config = dict(
    num_hidden_layers=19,
    hidden_size=512,
    num_attention_heads=8,
    num_key_value_heads=8,
    head_dim=64,
    intermediate_size=1536,
    vocab_size=37167,
    hidden_act='squared_relu',
    norm='rmsnorm',
    norm_place='pre',
    norm_eps=1e-05,
    positions='rope',
    rope_theta=10000.0,
    rope_fraction=1.0,
    qk_norm=True,
    attn_scale=0.173,
    bias='none',
    tie_word_embeddings=False,
    parallel_block=False,
    extras=['paired heads', 'gated attention', 'normalized values', 'norms scaled by depth', 'capped logits'],
    init='normal',
    init_std_qkv=0.0426,
    init_std_o=0.0,
    init_std_up=0.0426,
    init_std_down=0.0,
    optimizer='muon_variant',
    learning_rate=0.0115,
    beta1=0.9,
    weight_decay=0.0079,
    lr_head=0.00516,
    warmup_steps=137,
    schedule='wsd',
    decay_fraction=0.914,
    decay_shape='linear',
    final_lr_fraction=0.0,
    batch_tokens=[32768, 65536],
    max_seq_len=1024,
    doc_mask=True,
    train_tokens=800300000,
    max_steps=16743,
    dataset='wikipedia_en',
)
Each number is 128 + 24 x the weight over the matrix's rms, rounded and kept within 0 to 255. Layers, rows and columns count from 0.

# layer 9 attention value, 512x512, rms 0.142, rows 477-503, columns 0-127
[[140 124 115 135 129  70 117 146 120  75  87 154 123 152 124 184 135 142 100 144 154 107 118  96 132 177 106 124 161 142 112 171 120  98 162  80 164 121 171 104 116 158 121 134 138 105  85 104 135 133 134  99 133  85 166 176 105 118 138 168 124 107  98 128 112 118 104 156 145 152 163 141 171 141 103 139 119 121 126 163 178 133 142  94 110 126 120 121 150  92 140 142 133 138 141 116 116 118 158 118 131  90 166 162 146 135 143 106  63 163 132 146 133 152 119 147 136 121 161 174  98 104  79  88 124 202 104 180]
 [112 151 114 123 138  97 139 151 101 121 115 103  99  78 150 136 143  99  76 111 154 137  99 147 112 106  95 134 130 125 113 115 118 164 127 116 117 165 129  80 126 132 102 111 144 151 165 126 173 131 132 138 172 118 143 126 139 123 158 124 157 122  89 153  73  90 125 144 133 136 122 111 166 102 110 163 148 106 117 143 112 152 137 122 130 125 142 116 130 118 132 156 151 144 157 133 137 172 152 128 139 161 149 132 157 125 147 118 102 106 138 145 101 108  69 164  61 126 124  85 108 154 132 134 189 153 165 125]
 [116 155 141 134 152 137 175 124 119  90 136  96 142 127  81 122 140 152 114  74 159 123  96 118 101 149 128 128 167 119 111 136  94 136 170 117 101 105 102 169 115  77 154 173 130 100 148  93 106 166 131 124 150  91 106  94  94 194 122 143 158 141 122 134 140 165 126 104 144 147 122 160  82 148 147 123 157  81 110 145 103 120 107 105 106 144 107  72 109 139 156 114 158 115 100  78 150 119  73  93 162 162 115 131  94 148 136 143 127 147 110 189 112  89 136 102 109 114  96 158 200 112  85 136 110 113  95 122]
 [146 152 132 129 160 152  92 135 130 148  98 131 120 148 134 118 147 124 139 133 129 112 121 128 148 135 153 102 147 137 111  86  84 152 144 107 132 152 155 114  91 114 121 147 102 107  82 112 204  97 129 175 159 136 112  95 114  90 115 169 137 137 106 111 150  97 123 136 107 135 124 125 142 119 131  91 128 121 172 121  94 168  82 102 127 171 128 133 145 120 127 111 135 129 160 100  95 127 144 117 111 115 126 115 111  85 151 155 103 115 138 155  86 136  86 137  96 117 173 151 128  93 133 132 150 145 117 109]
 [115 159 140 161 149  98 154 140 146 139  88 147 163  97 125 118 179 168  95 123 135  87 138  87 132 181 104 139  86  94  73 125 156 132  93 153 111 153 133 169 177 112 138 147 136 170 189 149 135  96 152 121 134 112 129 153 112 117  90 156 117 129 104 134 101 146 127 136  62  74  89 109 112  99  78 127  90 156 109 170 122 142 162 136 154 138 122 151 121 131  99 117 108 145 113 141 105 147 136 119 131 155 136 120 159 120 127 142 128 151 112 123 159  90 138 168 121 143 121 128 132  99 118 176 142 109 131 184]
 [137 117 111  89 134 127 139 128 148 137 106 119 119 107 154 134 131 131  77 128 129 131 107 160 161  98 137 114 153  88 109 159 165 138 156 154 149 116 119  86 121  99 156 119 135 113 147 103 103 158 103 116 104 136  95 174  82 101  76 145 150  94 109 120 117 179 173 121 104 154 134 145 144 114 169 153 115  85 141 120 105 138 106 153 159 137 106 112 115 161 129 140 149 145 134 133  86 169 131 111 119 115 115 141 126 107 154 117 157 171  90  95 132 106 162 140 105 121 127 152 144 146 109 143 123 126 109 117]
 [108 126 143  94 194 132  82 117 130  93 105 118 123 106 123 130 135 117 126 111  75 148 147 115 163 130 129 112 113 116 120  86  54 160 125 153 132 117 123  88 129 151 116  78 148  99 135 135 102 170 124 129 114 137 117 150 103 135 134 181 125 146 118 140 127 134 113 143 140 137 135 129 126  71 111 107 118 143 137 115 156 128 155 113 163 123 109 133 104 116 159 108  95 145 124 132 145 137 137 169 127  91 138 131 103 157 160  76 109 153 129 169 151 132 141 127 162 136 120  99  97 104 103 136 101 148 143 147]
 [133 157 139 147 148 108 106 114 114 161 118 153 107 128 154 146 123 119 104 126 149 111  99  83 134 137 128 140 114 105 139 114 104 138 110 145 145 120 130 117 189 113 121 135 103 127  98 137 126 157 143 150 124 144 139 170 105 139 130 119 138 167 114 138 120 111 140 106 155 124 126 126 144 164 110 117 172 104 130 110 168 139 110 103 140 143 143 122 118 134 152 106 113 144 115 150 157 144 144 154  88 125 121 125  85 118 143 170 109 155 109 118 123 139 117 145 126 176 103  84  82 139 104 144 135 102 149 110]
 [119 111 122 119 155 139 149 115 140 102 128 167 111 108 106  87 120  87 145 102 107 106  85 114 120 104 124 115 136 119 125 135 114 155 126 143 127  90 137  98 134 100  89 153  97 141 145 102 161 146 110 123 110 113 106 131 134 128 162 179 105 162 102  89 105 103 114 174 149 110 156 166 108 160 151 141 118 171 101 168 103 135 133  60 134 164 107 163 156 118 112 121 141 115 165 112 143 132 140 106 106 156 101 147 129 125 104 149 112 120  88 174  91 126 142  87  78 124 145 161  81 112 125 149 141 143  93 178]
 [155 172 143 121 122 124 132 146 118 150 128  83 127 128 111 125 133 132 161 139 127 143 110 140 118 131 143  93 105 139 130 105 116 125 181 105 160  88 114  66 174 153 101 110 105 143 171 145  88 142 134 123  90 122 143 120 141 102 117 136  81 128 168 133 136  82 131  87 161  96 144 104  92 137 142 133 124 108 105 116  89 102 151 104  92 120 127 140 128 113 148 141 159 125 120 133 139 127 120  69  72 142  62  78 166 116 166 117 102 159 123 103 158 117 111 110 125 118 112 128 149 119 158 115 151 115 104 108]
 [167 142 132 149 128 148 109 125 110 106  95 134 125 136 108 136 102 112  85 112 135 140 136 105 155 130 119  89 110 103 124 104 110 146 138 153 131 107 145 134 133 129 120 135 125 121 131 123 131  86 119 114 138 101 134 134  81 140 123 117 131 106 171 129 151  93 109 121 118 107 144  95 118 151 128 172 172 132 132 149 130 149 144 129 138 154  87 139 133 143  63 104 107 167 123 108 121 133  90 127 174 111 119 135  99 164 128 148 130 109 133  86 166 122 143 155 179 133 128 140 115 109 150 122 143 100 129 142]
 [143 153 124 156 103 107 133 144 119 135 124 146 122 167 113 115 160  81  95  94 103 135 151 123  81 112 114 119 141 121 127  96 120  98 143 149 134 168 118 125 157 118 101 176  89 125 143 145 198 144 162 147 154 169 131 106 123 131 141 116 109 165 136 112 164 128 108 156 136 124 160 142 118 106 110 123 124 107 155 100 140 117 121  81 180  94 135 128 116 105 150 127 126 140 153 114 137 135 119  81  89 120  41 124 108 133 124 115  97 133  86 164 144 119 149 113 104 115 136 132 151 109 137 137  89 146 101 146]
 [ 76 112 132 109 132 103 101 122 142 138  94 126 158 149 159 124 100 129 160 162  87 129  96 121 123 120 133 171  94 126 153 110 109 131 106 130 134 157 134 159 103 152 149 139 144 183 148 136  96 103 128  90 136 132 116 138 155 142 183 172 145 101 122 121 135 121 174  94 149 128 130 124 151 136  86 160 124 124 121  93 119 121 162 147 114  87 116 123 112 124 105 140 135 139 112 152 125 182 107 134 131 125 127 131 172 142 160 134 119  91 122 120 130 134 140  87 156 139  99 116  60 158 142 126 103  80 152 140]
 [138 117 133 149 123 111 143 147 110 147 135 139 135 136 123 152  83 137 167 122 138 105 136  90 180 117  74 148 146 109 124 120 134  97 145  96 164 176 128 134 138  93 163 141 140  92 152 140 110 156  92 111 137 118 117 109  77 173  95 105 128 142 141 132  91 141 146 150 111 140 113 115  45 121 143 149 112 109 122 191 127 102 179  83  83 205 146 174 153 153 136 134 159 145 112  91  92 106 140 136 134 112 118 105 171 100 149 129 147 112 124  94 128 131 151  96  84 114  89 172 143 151 122 153 152 143 143 111]
 [ 58 135  89 153 164 139 120 150 147 106 119 135 137 125  57 155 108 133 100 174 139  85 145 142 150  71 155 113 105 134 170 106 111  94 115 126 119 107 149 113 127 142 123 147 135 155 133 159 134 131 155 110 141 125 150 147 155 138 165 176 130 118 131 161 108 121 126 133 101 164 146 133 172 169 169 158 137 143  79 148 140 121 113 113 140 115 157 104 123 121  97 144 118 142 123 138 124  64 109 140 110 126  81 155 157  91 122 140 126 165 114 170 166 160 111 117  94 135 134 140 123 150 101 154 110 137 174 121]
 [137  99 103 126 107 155 115 160  95 120 148 158 124 144 127 129 138 150 140 131 135  95 151 117 127 141 159  83 146 125 137 114 133 108 133 122 131 105 141 139 114 140 138 134 115 120  94 125 156 137 168 124 105 130 155 166 119 137 133 136  98 137 108 146 101 111 146 101 122 116 153  49 137 113 109 119 132 136  97 134 154 104 120 119 138 175 174 123 109 125 174 129 160 133 139 124 137 138 150 109 139 104 121 115 131 103 104  69 109 106 119 155 142 123  88  77 165 118  97 107 101 129 140 121 166 124 109 127]
 [ 97  94 135 128  94 114 119 114 105 111 101  97 138  78 135 113 154 142 139 134 124 131  92 136 114 144 153 135 153 148 115 149 122 129 113 153  91 107  96 148 119 145 183 151 144 161 108 124  96 115 144 152 145  68 139 105  96  82 115 118 103  86 115  58 147  71 108 129 110 111 135 121 115 100 121 150 135 161  68 130 149 173 102  92 138 115 134  96 156 100 170 118 128 121  99 146 114 140  87 125 107 165 124 156 172 166 125 138 156 127 120  90 150 132 130 111 138 164 112 125 133 139 113 135 149 124 137 141]
 [145 100 156 103 148  93 116 116 127 149  98 129 127 124 158 158 152 140 139 146 127 103 129 123 134 131 159 130 116 162 127 125 131 148 162 110 120 123 134 122 133 135 136 103 151 114 108  78 113 157 124 153 130 128 115 111 116 100 110  97  97 109  82 101 136 109 148 174  98 137 138 123 140 142 107 120 115 110 150 151 122 119 128 173 110 143 117 117 132 129 140 128 150  95 116 122  98 133 149 121  92 164 151 143 131  98 132 142 137 132 104 121 122 127 151 106 127 132 164 122 133 102 112 142 150 151 103 117]
 [129 131 132 150 185 166 136 140 139 139 120 119  96 127 121 112 153  76 136  97 151 129 157 106  88 124 110 131 120 169 124  96 138 129 187 139 104 123 127 121 117 126  78 178 124  97 151 139 125 133 174 150 108 121  79  73 122 103 148 118 145 129 141 126 158 104 157 128 100 137 133 143 127 127 125 127 170 119 134 106 143 122  57  78 149 127 114 120 125 115  77 167 146 120 159 119 126  82 138 157 119 150 131 133 125 110 108 105 139 120 112 179 126 103 132 150 117 136 120 138 138 157 129 113  99 146 105 159]
 [109 149 148 137 138 129 134 134 166 166 128 132 122 145 123 129  92 106 102 127 108 150  79 197 126 131 133 112 158  91 123 136 110 147 144 133 141  92 106 122 173 152 143 150 146 147 141 130 141  66  79 115 135 141 106 125 151 135 124 140 137 121 111 144 114 109 141 103 156 147  80 110 152 137 147 163 122 150  74 136 124 155 127 125 148 155 139 137 148 100 133 156 132 136 112 107 134 120 119  76 109 172 118 130 142 104 100  94  95 145  75 139 120 118 104 128 138 143  94 138 110 137 171 143 142  98 137 169]
 [110 141 165 130 166 106  97 115 137 138 116 143 122 144 114  89 109 143 144  94 137 126 139  67 119 103 121 144 118 136 129 130  65 118 131 136  97 111 159 106 139 148 109 102 101  95 113 134 108 114 145 107 127  89 150 107  94 143 106 145 129 137 179 129 105 129 163 173 112 105 128  57 127 112 147 123 124  92 161 156  74 148 132 111 156 136 131 153  95  91 154  96 143 105 125 133 122 121 118 100 140 138 121 109 111 102 121 122 163 135 148 139 128 172  97 112 118 121 142 151 141 115 125 128 159 129 121 167]
 [157 125 155 121  87 148 118 118 114 107 138 112  88 144 136 176 161 180 125  99 126  92 147 106 147 168  93 120 163 140 116 135 146 113 124 112 145 162 111 140 133 113  88 109 184 141 133  81 131 122 162 140 141  96 119 143 180  64  96  86 106 133 152 147 109 105 115 145 131 104 129 175 164 136 101 133 108 145 122 137 170 140 114 128 125 159  99  85 115 130 115 122 153 100 137 133 117 141 172 128 119 104 149 155 196 102 147 132  98 146  96 132  89  85 166  70 112 121 134 140 147 115 133  84  92 103 130 124]
 [131 167  87 162 130 127  88 134 147 103  91 120 143 100 152 126 105 116 116 120 162  95 134 123 125 148 135 103 153 157 102 134 152 126 131 112  65 138 102 142 117 101 122 138 128 184 125 113 162 145 141 153  91  99 105  95 158 113 133 118 118 104 139 159 134 109 145 137 150 142  85 140 125 159 148 118 147  99  71 118 110 140  83 107 156 176 119 149 108 162 103 107 127  98 157 113 124  87 119 117  91 153 170 105 118 166 121 146 123 122 122 143 141 148 102 106 152 109 114 191 120 122 121  82 178 144 129 172]
 [135 109 109 138 124 115 110 124 114 122 133 108 114 132 139 102 164 172 103  94 105 135 104 187  99  85 105 122 154 123 102 135 162 129  96 127 148 105 127 125 130 142 131 122 165 150  95 144 122 110 120  97 114 119 138  81 100 180 146 160 165 123 120 145  83 147 118 139 117 126 105 120 148 105 113 125 133 122 121 145  92 134 126 129 133 150 128 174 116 148 117 137 106 163 104 177 148 106 124 120 140 119  87 139 144 138 153  91 158 126 131 109 143 133 114 150 107 104  77 118 130 139 130 137 157 117 165 130]
 [136 147 116 118  96 142 124 126  70 148 127 122 113 124 156 158 122 170 159 113 169 141 131 104 100 101 114 136 109 129 125 111  88 151 148 183 149 150 180 141 167 138 134  92 119  97 167 110 134 142  87 149 173  82  66 139 101 100 151 179 143 120  67 114 153 129 131  72 132 144 125 124 132 104 103 132  99 136 141 110 144 148 131 106 124 166 143 139 110 103 165 114 133 140 115 114 110 109 122 168 100 162  76 159 145 149 143 126 131 115 124  97 146 119 120 150 131 144 126  84 147 139 123 150 125 145 126  87]
 [161 143 148 150 142 172 155 121 144 134 101 141 137 138 136 154 145 143 169 192 125 156 122 116 134 132 129 123 141 141 172  73  94 136 108 103 124 146 136 134 130  36 139  94 106  89 116 147 121  90 124 100 160 170 142  98 116 129 109 149 142 158 142 136  82 151 132 170 155 155 108 157 134 140 129 119 124  94 108 144  74 104 129 134 129 117  85 135 104  92 155  93 131 133 159 152 123 162 110  96 156 114 131 151 115 172 114 136 127 110 103 126  76 137 126 133 101 161  98 120  99 156 158 116 127 127 144 168]
 [110 134  92 103 118 157 144 140 142 118 124 121 140 119 114 135  83 106 168 147 136 161 148  98 101 125 144 124 148 143 170  96 135 146  82 118 104 128 132  93 126 103 100 119 170 118 117 118 116 131 136 104 103 130 145 121 131 107 107 143 164 150 155 140 138 165 133  98 126 103 134 185 111  96 112 115 160  89 157  97  94  79 132 125  93 108 116 167 158  88 126 108 148 151 106 159 133 145 108 125 146 108  87 162 102 145 107 122 150 164  95 145 125 124 126 122 109 121 154 180 127 135  95 107  82 137 139 134]]
# layer 9 attention output (transposed), 512x512, rms 0.137, rows 477-503, columns 0-127
[[125 127 136  90  90 127 157 117 133 128 127 118 108 105 145 152 129 142 102  96 147  73 115 127 111 163 123 129 136 151 153 162 116  95 143 107 133 154 170 117 108 164 146 126 142  76 131 132 131 164 129 107 159  98 153 109 137 152  74 190 145 112 112 136 118 131 158 151 132 146 182  98 137 112 110 109 116 137 120 145 134 141  98 139 129 122 120 159  97 142 125 108 145 104 170  91 134 140 174 147 106 171 189 140 129 138 166  90 115 135 128 154 163 128 159 108 170 134 176 170 107 102 111  86 144 142 137 134]
 [132 105 148 109 110 144 130 138 103 139 120 130 121 102  98 120 118 173 123 139 133 127 105 147 107  71 123  98 121 140 126 101 152 155 129 123 148 125 149  83 104 136 112  76 163 157 149 137 120 130 119 152 150 116 129 113  97  92 177 129 116 132  89 162 103  61 158 154 106 147 146  97 153  80 109 152 138 145 103 125 127 164 133 121 147 162 145 117 126  91 123 112 120 152 130 119 145 154 116 131 124 144 150 139 136 190 114 111 118 143 145 121 128 129 115 111  94 118 138  84 120 155 109 135 139 172 141 127]
 [121 145  81  96 124 141 139 146 137 142 128 125 136 128 129  96 146 120 158  94 163 100 141 112 111 150 175 122 167  67 156 146 106 162 160 155 111 166 158 179 124  98 115 161 173 120 172 102  88 146 113 118 150 122 110 113  72 150 121 105 156 158 126 149 130 129 118 128 118 120 100 131 113 125 138  89 112  69 112 164 101 123 147 109 135 180 137  91 160 110 145 113 172 135 107  75 131 123 126 134 128 106 156 124  65 154 167 102 109 161 139 142 117 115  84 114 104 137  90 156 152 105 112 151 125 119 107 141]
 [132 103 109 139 115 130 115 149 114 132 145 115 151 113 137 151 134 168 133 128 116 116 113 118 110 128 126 109 150 121 130 140 104 132 151 137 158 156 160 125  58 105 112 178 101 111 121 125 160 108 175 182 149 121 145 135 112 138 110 118 140 118 153 119 151 111 101 135 109 121 114 130 125 133 149 107 143 126 104 121 133 168 140 162 139 147 111 143 148 162 144 134 134 139 129 134 106  94 119  85 134  95  97 124 102  97 143 172 114 132  84 169 105 114 137 156  96 132 137 132 109 159 121  95 174 157 112  93]
 [139 114 111  96 121 151  99 112 166 114 158  61 137 100 104 106 141 125 110 144 139 100 138 100 110 159 110 148  98  98 107 182 122 163 175 141 103 138 163 151 150 126 136 125 145 134 120 135  82  79 127 126 151 159  99 140 133 114 126 107 134 147 109 132 101 132 157 145 108  95 101 131 150 115  86  94  98 158 127  86 148 136 175 112 134 140 177 155 137 147 115 112 152 135 134 129 130 101 175 133 173 186 155 135 118 146 137 134  81 161 101  95 178 137 129 128  99 127 129 149 130 133 139 130 140 131 166 163]
 [145 136 157 161 137 162 144 147 156 128 124 142 165 100 127 125 112 136  84 115 125 107 127 147 157 125 125 106 151 139 100 129 147  95 144 191 112 140 138 171  92  89 100 145 127 140 104  95  78 159 124 118  82 126 113 149 137 112 141 108 116 160 103 120 145 193 145  95 146 151  95 139 123 125 118 173 115 102 143 111  98 156 122 158 158 135  98  99 171 120 106  99 157 130 119 171 114 154 131 108 189 111 133 143 103 132 115  97 138 163  61 107 134 137 160 127 113 139 159 145 176 155 137 106 166 125 138 129]
 [129 126 113  98 150 111 133 121 120 122 119  93 117 132 130 160 176 173 162 150 127 123 152 133 141 111 138 166 131  86 115 110 111 105 146 115 143 122 130  64  86 147  86  63 117 123 146 156 146 173 123  90 136 159 109  98 133 114 122 132  83 140  81 128 114 110 147 169 127 122 129 134 130  89 108 129 116 139 139 115 162 109 142 122 176 116 105 130 114 145 178 166 131 136  95 139 166 151 138 135 143 157 125 158 110 132 125 101 127 141 111 146 127 151 129 120 118 134 118 108 106 100 151 107 143 137 107 134]
 [125 110 187  91 113 144 132 106 158 105 167 148 133 117 142 158 145 106 115  98 129 145  93  94 104 112  96 160 105 125 113 128 139 153 103 148  95 125 131 109 185  79 106 123  82 130  88 165 100 152 149 142 107  95 120 130 119 135 112 113 108 148 111 115 162  86 130 118 115 136 107 144 127 152 147 140 169 171 137 107 153  97 141 133 120 117 147 180  85 129 136 107 115 131 142 123 143 149 128 160 120  99 115 106 162 152 138 123 159 135 117 121 106 131 135 139 110 126 124 122 121 117 102 164 129 144 166 100]
 [153 117 128 147 103 129 136 133 134 152 135 134 159 114  99 148 102 143 147 164 123 112 133 132 136 137 129 106  94 126 129 143 110 175 143 104 124  82 171 155 137 110 156 144  93 156 123 106 115 104  98 115 126 134 136 195 162 142 147 159  77 157  99 126 111 124 133 113 130  78 150 132  85 142 141 168 134 148 110 154 115 170 138  86 155 129 141 157 116 135 125 122 147 132 149 109 130 122 141  97 110 103 138 154  80 155 170 165 117 129 116 165 100 105 125 131 118 127 159 122 112 114 104 178 154 182 113 115]
 [128 112 138 117 153 127 125 124 163  87 189  75 132 140  77 116 135 147 103 141 137 174  41 165 109 128 125 109 130 135 129 113 124 116 129 155 157 112 120 129 159 119 131 118 170 152 153 139 106 158 137 129 130 134 106 151 133 115  78 153  95 155 159 139 143 124 121 106 139 134 125 162 132 110 140 146 130 130 139 157 136 133 115 126 110  84 115 136 129 152 134 125 120 179 101 151  89 138 140  40 119 132  81 127 116 138 151 139  96 165 119 125 130 107 125 110 124 135 119 121 167 147 137 110  97 126 130 125]
 [133 125 137 117 113 138 153 138 129 140 153 112 125 108 123 157 117  87  94 120 139 156 168 117 127 132 164 103 135 105 141  87 136 149 140 133  76 125 142 121  98 139 133 149 136 109 120 138 148 102  93 122 142 106 143 101  81 117 113 115 132  85 146 168 141 157 152 120 107 128 143 121 102 127 126 161 138 155 138 148  80 111  80 111 109 128 127 121 133 120  56 125  93 138 113 139 109 144 105 161 156 142 132 148  88 158 125 135  95  71 117  82 163 130 156 153 183 107 114 166 137 137 117 118 136 107 110 143]
 [138  95 147 112 160 157 103 125 118 166  86 153 144 143 112 122 134 173 120  99 110 126 134 142 106 119 134 110 145 127 123 104 132 154 160 126 131 186 130 166 131 106 117 172 122 110 118 153 115 129 174 174 128 133 117 123  93 126 149 135 112 123 152 122 143 118 108 125 127 106 139 161 102 107 127 123 138 133 124  94 113 111 106 117 164 138 139 109 141 142 155 136 149 115 134 128 126 158 155  97 118  86  89 119 127 161  92  87 116 158 118 141 130 141 162 121 129 137 123 135 142 138 110 116 103 163 136 163]
 [127 137 128 131 111 160 134 106 160 108 120 111 116 150 104 141 125 136 153 143  73  82 115 110 126 145 103 128 117 148 140 107 141 138 103 129 133 141 116 142  76 142 150 147 142 175 164  81 110  58 141 104 105 133 128 126  97 123 133 165 104 121 136 120 109 134 136  95 120 112 133 112 113 139  56 140 122  77 110  85 125 129 162 109  42 121  82 115 120 108 130 137 166 128 116 151 138 157 133 154 156 143 108  89 130 138 104 107 157 139  98 130 135 141 153 122 186 141  80 107  98 136 105 149  95 117 133 132]
 [144 130 157 106 130 152 126 136 114 121 131 132 130 145 146 148  95 163 124 139 131 125 142 105 148 110 162 110 105 156 175 151 144 117 134 118 169 152 106 121 130  70 180 105 123 156  92 160 115 119  96  78 135 140 117 124  79 177 114 129 128 137 142 127 159 107 135 127 147 137 141  79  97 130 145 126 115 137 128 150  97 140 135  82 107 160 120 116 121  89 146 149 135 102 126 140  82 106 127 146 122 157 113 116  91 166 142 165 134 135  81  93 153 125 149 121 118 113 139 120 150 127 123 174 124 123 116 117]
 [117 126 100 109 127 154 126 109 119 145 152 110 149 103 109 154 115  97 131 160 112 142 130 137 168  57 115 126 129 139 184 101 140 123 107 158 120 139 153 125 147 128 146 132 126 138 164 149  95 134 149 155 148 150  93 164 121  98 127 142 134 105 140 137 124 141 132 116 117 140 135 106 146 132 112 151 129 149  60 144 122 137 125 100  99 134 146 111  88  78 104 172 135 100 132 166 175  77 107 182 126 102  81 132 135 120 137 110 150 119 168 100 171 150  95 126 125 125 148 185 103 130  76 154  86 160 156 158]
 [131 113 157 126 100  92 159 110 127 138 152 111 140 123 104 134 149 119 146 136 119 104 121 143 155 112 188  90 137  92  63 131 117 169 132  81 125 104 138 167 105 128 139 131  85 118 120 142 168 145 135 115  94 121 123 132 123 141 121 155 134 153 119 118 114  94 121 110 129 114 115  94 165 149 107 115 120 119 161 101 111 133 144 118 111 140 153 116  91 149 140  99 164 118 111 107 151 115 141  85 154 121 121 112  76 137  81 101 107 114 108 186 125 115 143  88 154 111 108  91 138 127 134 123 129 142 162 141]
 [135 114 129 114  99  97 128 138 133 120 115  98 132 108 108 151 125 147 143 142 126 142 164 133 119 122 151 132 108 164 121 170 153 141 110 150  83 153 101 150  87 165 152 143 151 126  64 120  81 143 121 119 124  77 127 118 116 124 116 120 128  79 143  79 139 114 147 146 133 150 141 121 119  84 139 131 101 145 113 111 116 175  97 145 137 128 143  97 163 157 159 133 158 143 101 148  99 148 136 159  99 138 124 150 170 122 136 140 145 144 143  80 151 147 121 110 149 140 121 144 120 104  98 123 132 138 137 128]
 [148  86 160  87 145 100  96  74 183  67 154  38 124  86 121  98 175 141 172 129 113 121 139  83  93 137 129 133 106 150 149 129 159 147 132 101 148 138 116 137 146 165 152 117 126 118  95 102  98 183 112 164 139 153 135 108  82  91  87  80 113 125 104 143 135 134 181 124 130 144 126 128 116  93 115 145 142 114 142 134 123 112 121 152 160 149 119 122 145 142 134 107 137 121 126 102 169 144 171 115 117 128 138 145 125 100 147 157 173 140 122 117 123 123 118  91 104  91 134 141 116 142 121 122 128 143  87 130]
 [170 141 141 158 124 133 113 140 132 107 171 157 146 106 131 104 115 100 140 142 117 123 109 120 117 122 123 117 128 139 149  99 144 144 141 112 131 112 124 140 113 161 116 162 154 110 142 149  94  97 150 127 116 127 112 133 122 114 115 110 106 118 107 144 117 129 172 137 102 103 153 174 152 139 171 125 102 149 122 118 147 116  86 112 125 130 106 116 139 136  97 137 113 117 136  96 112 117 151 150  88 133 155 107 129 140 135 111 141 122  95 144  76 118 100 117 124 117 102 119 117 197 112 130 114 105  85 116]
 [121 122 158 152 127 151 139 125 141 132 122 116 115 109 151 110 131 127 115 106 133 103 142 157 126  77 144 108 151 101 119 128 127 128 142 127 134 115 134 141 146 132 102 135 105 142 114 124 155  84  96 150 134 152 110 135 139 114 150 109 114 155 149 161 108 109  92 119 131 164 109 100 148 140 147 142 129 120  83 152 190 150 125 129 126 164 131 128 134 149 109 139 141 110  93 132 128 110 114 112 117 133 120  95 112 120 112  96 113  88 117  95 115 109 124 123 131 159  99 137 116 151 160 131 134 119 148 165]
 [149 138 115 114 108 115 124 146 128 146 127 145  98 148 122 125 124 150 130 111 111  92 142  92 139  98 157 109 137 166 136  99  96 127 141 156 124 148 185 116 166 115  83 129 125 101 159 105 103 102 145 108 148  82 144 115 123 133 124 102 137 113 156 123 108 150 170 118 126 102 151  78 149  87 145  93 139  73 164 157 112 145 153 115 160  95 114 166 123 126 150  94 115 139 110 161 161 118 156 121 128 129  78  89 133 144 109 109 130 104 161  89 130 126  94 154 111 111 121 156 131 138 154 118 156 122 117 159]
 [ 99 156 107 124 145 121 157 125 116 139 160 136 129 110 104 174 155 146 106 129 119 154 133  99 154 148 105 109 125 127 116 137 129 143 131 173  96 129 129 134 106 112  92 139 122 125 119 102 116 152 132 144 128  90 124 120 168  75 104 132  86 119 141 148  87 166 131 119 155 114 129 182 178 141 105 117 178 128 128  94 175 159 127 119 113 121 109 113  94 143 132 108 144  98 164 144 120  86 149 143 137  98 198 120 130 137 134 131 126 126  72 119 100  67 147 120 100 110 119 165 145 149  96  61  83 109 114 147]
 [119 139 162 125 144 122 112  98 156  67 129 150 103 114 130 112 135 132 123 162 189 139 157 177 114 147 132 109 133 121 142 133 131 131 104 121  99 144  92  82  87 145 117 154 160 131 147 134 143 180 163 119 125 105 127 157 139 147 146 131 154 102 183 146 114 101 146 126 145 125 118 137 175 135 127 108 132  94  48  95 142 139 143  97 162 165 152 135 134 155  90 105 175 117 116 138 116 108 110 115 107 142 142 141 116 152 127 112 104 105 137 119  99 146 141  89 134 147 106 164 161 122  94 122 152 109 130 136]
 [132 117 123 138  82 100 144 162 121 136 115 126  97 119 134  92 115 161  96 113 109 108 134 105 116 115 135 127 166 148 138  96 157 135 122  93 112 137 161 140 161 108 121 115 154 110 135 137 154 146 120 157 131 129 125 131 110 133 121 159 140 133 147  96 147 126 155 116 121 131 102 127 121 128 106 122 104 111 147 119 153 176 115 157  86 159 141 181 127 160 103  88 137 168 130 120 159 142 162  90 168 139  96 125 125 154 148 148 153  88 132  98 120 157  89 151 100 133  86 119  70 146 151 166 131 109 129 128]
 [134 127 101 138 121 149 157 127 111 155 100 110 130 145 138 164 127 130 164  90 143 128 142  89  81 139 143 108 112  98  87 117 108 141 154 170 178 139 131 140 100 119 124  99 131 141 118  87 142 141  93 112 123 108 127 134 136 116 173 142 108 106 100 170 152 144 109  80 181 155 152 121 142  80 115 150 112 117 157 103 120 123 108 123 103 154 108 101 114 124 130 130 131 139 120 131 105 109 129 143 143 142 105 114 182 147 143 146  98 149 149 121 153  75  85 116 123 116 106  97 127 133 109 126 101 177 104 139]
 [121 159 172 118 136 124 131 115 132 137 190  84 116  98 161 155 121 114 138 139 101 152 150  77 141 149  97 159 152 152 174 124  86 141 146 120 129 147 143 126 115  60  91 113  80 126  86 166 141 152 130 134 200 147 175 117 114 135 141 157 155 162  93 154 110 149 111 140 173 154 124 158 139 158 150  78 105 113 108 146 105 166 122 154 154 139  95 125  86 108 128 120 156 146 136 115 150 170 103 115 158 162 118 113 157 168 136 140 104  96 141 116  90 120 150 131  89 157  95 154 128 158 136 140 130 109 152 131]
 [123 145  95 121 148 160 144 131 133 126 117 105 166  92 120 127 122 117 151 126 141 106 129 112 126 126  93 112 135 151 140  84  98 128 136 145  89 128 122 111 126 116  80 126 168 123 120 112 122 114 145 116 121 142 158 126 113 143 103 178 151 111 112 147 118 167 135 102 113  99 113 158 143  97 132  92 126 138 151 136  69 104 120 147  71 111 127 135 155 106 156  95 115 148 113 132 149 128 100 116 147 126 103 142 140 146  88 131 123 135 134 129 152  84 127 130 139 117 151 164 146 109 136 133  80 111 127 109]]